{"num_hidden_layers": 15, "hidden_size": 384, "num_key_value_heads": 3, "head_dim": 128, "norm_eps": 1e-06, "positions": "rope", "rope_fraction": 1.0, "qk_norm": false, "init_std_qkv": 0.0254, "init_std_up": 0.0363, "init_std_down": 0.0363, "learning_rate": 0.00984, "lr_mult_o": 1.26, "warmup_steps": 200, "final_lr_fraction": 0.0}
Each number is 50 + 12 x the weight over its row's rms, rounded and kept within 0 to 99. Layers, rows and columns count from 0. The size before them is the row's rms in percent of the matrix's.

# gate: layer 2 MLP gate, 1536x384, rms 0.036, rows 524-554, columns 64-95
# up: layer 2 MLP up, 1536x384, rms 0.0366, rows 524-554, columns 64-95
# down: layer 2 MLP down (transposed), 1536x384, rms 0.0363, rows 524-554, columns 64-95
gate524 097:39 44 44 42 31 52 31 43 49 45 55 41 34 47 63 29 41 46 58 39 66 44 51 44 58 37 36 44 67 55 33 65
up524 093:54 61 52 53 80 70 70 48 49 59 70 71 53 64 44 59 57 67 26 73 41 51 45 55 40 64 68 62 44 56 61 27
down524 096:55 48 60 79 67 58 59 31 37 41 56 62 58 57 51 62 55 64 63 47 46 48 46 56 54 48 40 41 55 37 72 50
gate525 112:28 47 51 40 60 30 41 41 52 54 60 26 46 51 54 40 46 52 32 54 62 78 70 47 42 55 49 56 40 61 66 35
up525 112:61 42 35 54 46 61 63 62 61 42 40 54 54 46 53 53 37 52 66 64 30 18 33 60 48 54 57 28 52 29 51 50
down525 114:70 59 54 58 53 63 50 29 25 43 46 46 36 66 58 51 57 39 69 43 48 34 46 66 53 15 52 49 70 61 53 57
gate526 085:41 50 58 55 66 34 53 44 33 54 42 66 36 60 66 63 69 60 56 44 52 38 60 43 37 59 60 75 58 53 52 28
up526 103:58 65 50 77 32 44 60 52 53 55 60 43 77 46 71 63 57 52 59 59 61 43 56 61 37 58 66 33 48 44 50 54
down526 097:55 54 52 71 42 41 55 42 49 58 61 61 76 47 70 63 67 45 55 45 55 33 60 63 27 59 65 42 50 48 47 49
gate527 097:55 33 67 33 47 44 59 59 39 38 46 40 54 57 49 53 67 55 36 42 50 36 43 45 46 42 37 49 74 46 64 41
up527 096:56 58 52 38 55 63 52 66 55 35 37 50 49 51 44 52 57 45 26 49 51 40 36 33 57 52 61 43 42 40 53 44
down527 098:55 71 32 34 43 45 48 40 51 68 45 47 47 61 63 61 38 54 45 50 60 48 36 35 36 43 69 46 27 30 54 52
gate528 099:50 61 49 54 73 50 54 90 74 39 35 81 49 47 85 45 77 65 51 53 48 44 41 60 63 52 51 56 52 52 28 42
up528 119:48 49 26 51 57 61 40 27 58 32 56 64 47 34 60 25 37 45 44 65 49 53 60 34 67 59 27 66 41 70 56 49
down528 109:51 54 70 50 57 52 58 83 44 56 46 37 49 58 44 66 49 54 68 46 55 57 32 68 30 51 70 34 53 46 33 60
gate529 096:60 40 52 71 45 45 57 42 54 28 54 30 57 63 39 57 52 49 61 46 51 56 68 50 50 48 71 69 48 58 54 62
up529 098:56 45 41 84 68 47 72 54 62 58 56 50 52 48 29 62 49 52 32 48 51 42 39 63 40 20 38 69 45 56 60 59
down529 093:58 29 79 69 28 44 63 31 68 43 37 59 59 55 64 45 69 50 67 38 80 42 49 50 62 42 55 45 44 42 51 56
gate530 078:61 68 51 44 45 56 52 53 71 62 38 65 46 58 56 18 55 51 58 34 49 51 45 72 57 36 09 44 49 57 50 28
up530 075:69 61 53 64 46 38 52 43 38 50 48 35 32 49 49 52 40 41 49 61 43 42 52 43 51 44 66 52 43 59 35 61
down530 073:67 46 64 77 54 78 72 31 47 43 48 50 39 47 43 57 25 45 57 41 51 46 50 73 58 32 50 56 48 51 52 63
gate531 089:60 55 47 29 61 44 56 40 29 67 43 56 62 42 36 71 47 43 62 28 49 61 37 31 43 45 42 62 43 54 68 63
up531 121:49 32 38 54 64 53 54 58 32 47 54 43 65 61 50 64 48 63 57 56 49 70 45 40 73 46 25 60 53 60 39 58
down531 105:53 34 44 61 67 60 56 61 35 47 67 51 64 63 43 61 47 53 58 60 46 68 50 53 68 42 39 51 50 74 39 63
gate532 078:61 61 47 61 59 67 46 53 59 48 59 41 48 48 48 51 39 60 53 37 99 38 66 41 56 40 51 48 48 48 62 26
up532 072:54 63 48 50 63 44 57 46 58 58 32 53 53 51 50 43 44 36 37 27 44 62 40 47 47 55 64 26 34 46 30 57
down532 070:55 53 67 48 46 55 46 27 61 51 48 39 52 49 69 40 60 61 33 35 34 50 41 68 55 59 34 50 48 54 28 73
gate533 088:45 50 45 38 51 63 39 55 56 63 70 41 65 68 48 31 54 62 42 31 50 43 44 56 59 64 54 55 49 40 68 43
up533 086:49 45 42 49 43 68 35 59 43 69 59 33 55 77 56 16 58 52 44 33 51 52 50 46 61 59 54 49 53 39 48 32
down533 087:44 46 39 60 76 38 41 29 50 38 38 70 34 37 68 76 33 45 60 65 28 53 59 35 49 31 36 48 40 67 39 36
gate534 106:33 61 42 49 35 45 58 34 51 25 40 58 56 31 36 58 62 34 60 48 26 52 64 34 34 46 39 46 54 51 71 34
up534 099:52 38 54 49 69 58 37 63 49 63 44 25 41 48 62 55 45 62 43 51 68 49 57 68 68 58 67 39 30 39 18 63
down534 099:37 60 37 42 36 44 46 48 46 29 38 46 61 49 30 57 66 53 50 51 40 64 66 52 30 41 50 32 61 59 49 42
gate535 113:66 58 48 71 56 60 35 73 55 44 46 34 36 61 58 66 61 46 58 46 53 56 60 50 52 58 51 34 60 54 41 58
up535 095:59 58 40 68 59 68 22 33 60 45 46 39 47 48 39 48 86 45 66 65 68 66 59 42 36 60 45 20 53 37 49 64
down535 103:57 33 47 19 38 39 52 26 52 58 57 46 73 47 49 35 56 58 47 70 30 41 46 66 50 45 49 52 47 44 65 46
gate536 085:72 27 54 57 40 24 35 42 76 49 40 58 53 33 51 58 44 59 47 68 66 32 39 35 40 58 57 57 71 61 47 47
up536 081:42 43 49 51 50 34 55 60 58 52 64 54 51 53 42 47 47 41 47 75 78 37 54 45 52 52 40 51 50 50 54 21
down536 080:34 53 44 48 60 69 59 62 39 48 62 48 36 52 51 46 39 46 58 53 40 56 37 59 65 50 41 57 35 49 38 38
gate537 097:52 57 33 66 33 51 64 50 49 42 72 39 42 45 26 45 63 41 71 50 65 48 71 55 59 36 60 39 47 53 62 69
up537 107:43 50 79 46 66 47 36 58 48 54 34 56 53 57 76 50 51 45 41 54 26 63 45 32 51 64 37 71 47 38 58 48
down537 109:57 48 57 40 75 53 57 68 54 57 38 60 52 74 69 47 47 51 34 59 23 52 30 47 64 58 45 67 61 15 51 44
gate538 115:45 50 58 22 87 61 56 44 32 57 53 55 47 55 73 48 58 51 47 33 48 62 53 52 56 43 50 54 50 53 62 62
up538 093:50 57 56 22 48 45 60 48 34 61 56 66 63 65 31 47 58 62 35 47 47 28 49 49 61 43 61 56 45 58 55 62
down538 098:44 49 61 09 82 58 70 41 39 52 57 63 45 57 61 50 58 51 55 39 47 33 56 42 57 36 53 46 44 58 51 70
gate539 100:43 58 43 65 56 68 43 49 71 38 56 43 51 53 27 26 50 41 69 59 37 30 55 43 60 55 46 48 51 45 66 63
up539 112:50 61 45 54 57 49 50 27 61 14 59 34 57 42 40 57 47 56 59 60 33 30 53 61 46 62 41 55 68 39 49 53
down539 109:49 50 58 46 43 38 49 51 38 78 40 68 38 64 70 51 54 44 44 46 60 72 51 46 35 44 42 52 46 54 34 43
gate540 093:51 38 61 56 55 52 53 61 41 39 49 37 59 43 51 47 40 39 71 63 39 28 57 48 42 65 63 57 71 52 63 56
up540 116:47 30 37 54 49 35 59 32 60 47 70 62 29 50 34 75 55 33 31 59 59 30 51 46 42 46 68 41 32 45 56 43
down540 106:50 63 59 35 40 62 45 80 58 51 30 34 83 55 54 36 47 57 62 42 31 56 49 54 72 52 25 60 65 47 46 59
gate541 095:62 36 55 72 49 38 44 67 46 64 33 41 66 61 54 59 57 59 54 52 54 50 31 52 57 61 50 56 65 54 36 59
up541 105:59 46 49 72 49 51 52 51 42 40 39 27 54 43 75 53 36 60 43 56 47 45 31 61 55 57 54 74 56 72 38 56
down541 098:58 54 54 52 33 66 32 48 51 33 49 33 51 31 70 59 25 54 51 66 33 42 41 50 50 49 66 56 47 77 49 43
gate542 095:54 43 40 67 54 27 58 37 60 74 43 59 58 27 50 57 53 49 28 59 50 62 58 46 57 54 60 68 32 37 48 42
up542 085:54 52 42 51 56 44 55 45 49 70 50 49 52 57 35 58 44 54 57 67 51 70 63 37 77 43 56 55 61 56 63 42
down542 093:40 54 46 34 60 70 49 57 40 48 50 53 36 35 45 43 62 38 53 61 62 29 47 33 38 26 40 42 67 56 57 60
gate543 100:50 50 42 34 53 63 49 61 66 36 48 71 33 48 56 48 62 42 61 54 61 47 27 48 28 42 43 33 64 53 49 45
up543 095:40 52 48 72 42 58 68 57 61 26 58 66 59 77 60 48 37 54 62 68 63 39 44 39 49 59 28 36 57 45 49 54
down543 122:58 45 59 60 59 44 26 57 29 72 45 27 58 48 28 57 56 60 46 52 43 60 65 55 53 46 69 65 48 29 45 39
gate544 078:58 65 44 64 61 62 59 42 50 72 68 37 55 63 50 48 59 51 29 52 49 44 61 48 56 54 68 28 44 60 40 50
up544 070:55 43 41 52 58 51 36 65 47 33 53 70 43 36 41 44 53 40 61 64 41 61 74 43 44 62 49 49 44 48 44 73
down544 073:73 55 44 45 47 41 60 53 43 16 46 52 44 46 48 58 35 23 78 58 48 57 46 54 42 47 45 62 52 31 56 42
gate545 103:66 73 66 44 41 63 25 37 59 55 43 50 47 55 64 43 66 54 43 49 54 57 43 65 44 63 40 47 56 56 34 44
up545 092:73 57 70 60 65 77 39 44 37 49 41 42 48 63 58 49 40 66 61 53 54 46 38 50 51 48 42 43 61 64 52 49
down545 095:51 69 63 51 54 57 15 57 53 48 37 48 46 67 61 26 66 61 56 39 67 55 55 50 51 63 41 37 58 57 53 42
gate546 107:48 73 48 38 53 51 49 30 57 43 37 54 46 38 64 45 34 55 47 43 63 57 46 44 46 28 31 51 36 61 47 54
up546 083:60 47 38 52 71 52 57 64 56 33 57 61 56 59 41 45 41 46 55 41 59 56 59 63 45 57 53 54 50 64 52 52
down546 098:56 76 38 28 61 53 53 28 53 46 38 49 43 37 56 50 42 60 67 37 67 65 45 42 49 39 47 58 40 64 62 49
gate547 114:36 61 35 40 48 71 45 50 39 49 54 44 28 41 62 49 60 58 52 49 50 60 45 28 70 33 32 45 50 61 62 41
up547 114:64 45 62 54 47 24 54 46 65 52 52 42 75 61 31 50 39 43 50 56 55 37 47 62 35 56 68 55 63 46 52 54
down547 103:27 59 21 60 41 79 40 68 49 43 71 45 54 59 71 55 58 47 45 66 70 52 28 49 67 57 43 41 39 48 44 40
gate548 074:60 50 61 44 45 45 48 44 52 59 51 53 60 80 47 33 53 40 63 27 41 51 23 61 53 44 62 50 52 33 71 41
up548 108:83 46 51 55 61 47 43 55 46 45 47 46 36 59 39 49 51 43 56 36 44 63 44 59 38 57 41 43 62 51 65 49
down548 103:74 45 55 57 49 54 39 59 37 35 51 49 37 48 47 54 50 45 69 38 47 66 41 53 45 62 42 45 66 44 53 50
gate549 115:54 40 58 53 46 52 41 44 47 49 33 43 57 56 50 37 53 43 52 69 55 38 54 24 49 45 49 70 43 26 51 48
up549 118:39 49 50 54 34 50 34 27 45 58 31 55 52 52 49 44 30 58 44 57 68 55 60 28 59 51 55 54 23 41 54 64
down549 110:54 45 57 82 47 19 52 54 56 79 43 40 41 34 50 71 27 70 63 47 84 62 52 67 45 65 47 47 37 82 46 51
gate550 115:33 46 70 51 45 43 69 48 66 39 72 44 22 56 38 45 46 36 62 37 58 51 57 58 36 57 56 56 51 46 22 64
up550 105:40 60 53 50 57 48 68 58 54 52 60 54 25 60 34 33 41 41 61 46 61 43 45 47 14 50 54 66 66 54 29 55
down550 109:46 39 68 48 64 57 62 43 46 35 55 42 19 70 47 55 53 47 65 47 62 54 43 42 52 41 48 48 47 38 23 63
gate551 108:57 38 53 62 56 44 61 48 53 67 71 47 38 44 53 35 63 55 53 45 55 66 42 57 42 65 68 66 38 61 50 55
up551 099:34 62 45 58 53 50 52 49 43 47 38 52 67 53 49 60 46 48 39 55 51 45 54 35 44 36 46 48 68 45 65 43
down551 106:69 33 55 60 60 36 59 54 64 57 65 48 49 54 65 31 55 51 59 45 57 62 56 65 48 80 58 49 44 57 45 41
gate552 113:49 41 42 55 41 49 33 40 75 55 34 52 54 48 44 64 22 57 41 13 50 41 32 68 51 45 46 57 49 48 56 32
up552 117:60 40 58 48 45 44 46 61 60 46 41 58 34 53 39 46 12 51 51 28 61 30 42 76 41 60 44 59 49 36 50 45
down552 108:37 46 28 51 61 36 44 43 76 49 55 57 57 58 65 64 29 44 36 51 47 43 40 44 55 45 52 64 49 54 50 44
gate553 114:33 51 46 62 60 50 50 49 61 35 44 74 44 49 55 44 69 53 39 63 40 40 39 55 51 47 52 42 38 59 66 48
up553 096:41 40 50 62 62 50 45 28 63 39 54 61 49 26 24 75 70 47 74 74 36 43 55 65 61 46 35 37 45 48 51 54
down553 104:53 61 66 34 47 54 45 44 57 65 60 24 58 50 52 56 38 50 65 48 47 60 63 45 56 45 61 48 63 50 35 52
gate554 095:43 65 53 50 60 44 43 55 52 47 41 51 48 42 41 52 66 68 55 38 44 39 49 58 66 28 62 45 69 68 55 63
up554 100:57 42 49 34 36 66 66 37 66 58 60 53 47 56 60 42 28 59 48 56 56 81 53 44 32 66 38 59 46 41 27 36
down554 091:45 51 50 41 42 55 78 57 74 71 56 54 64 62 62 64 33 55 47 46 46 78 61 44 29 47 41 54 46 56 39 38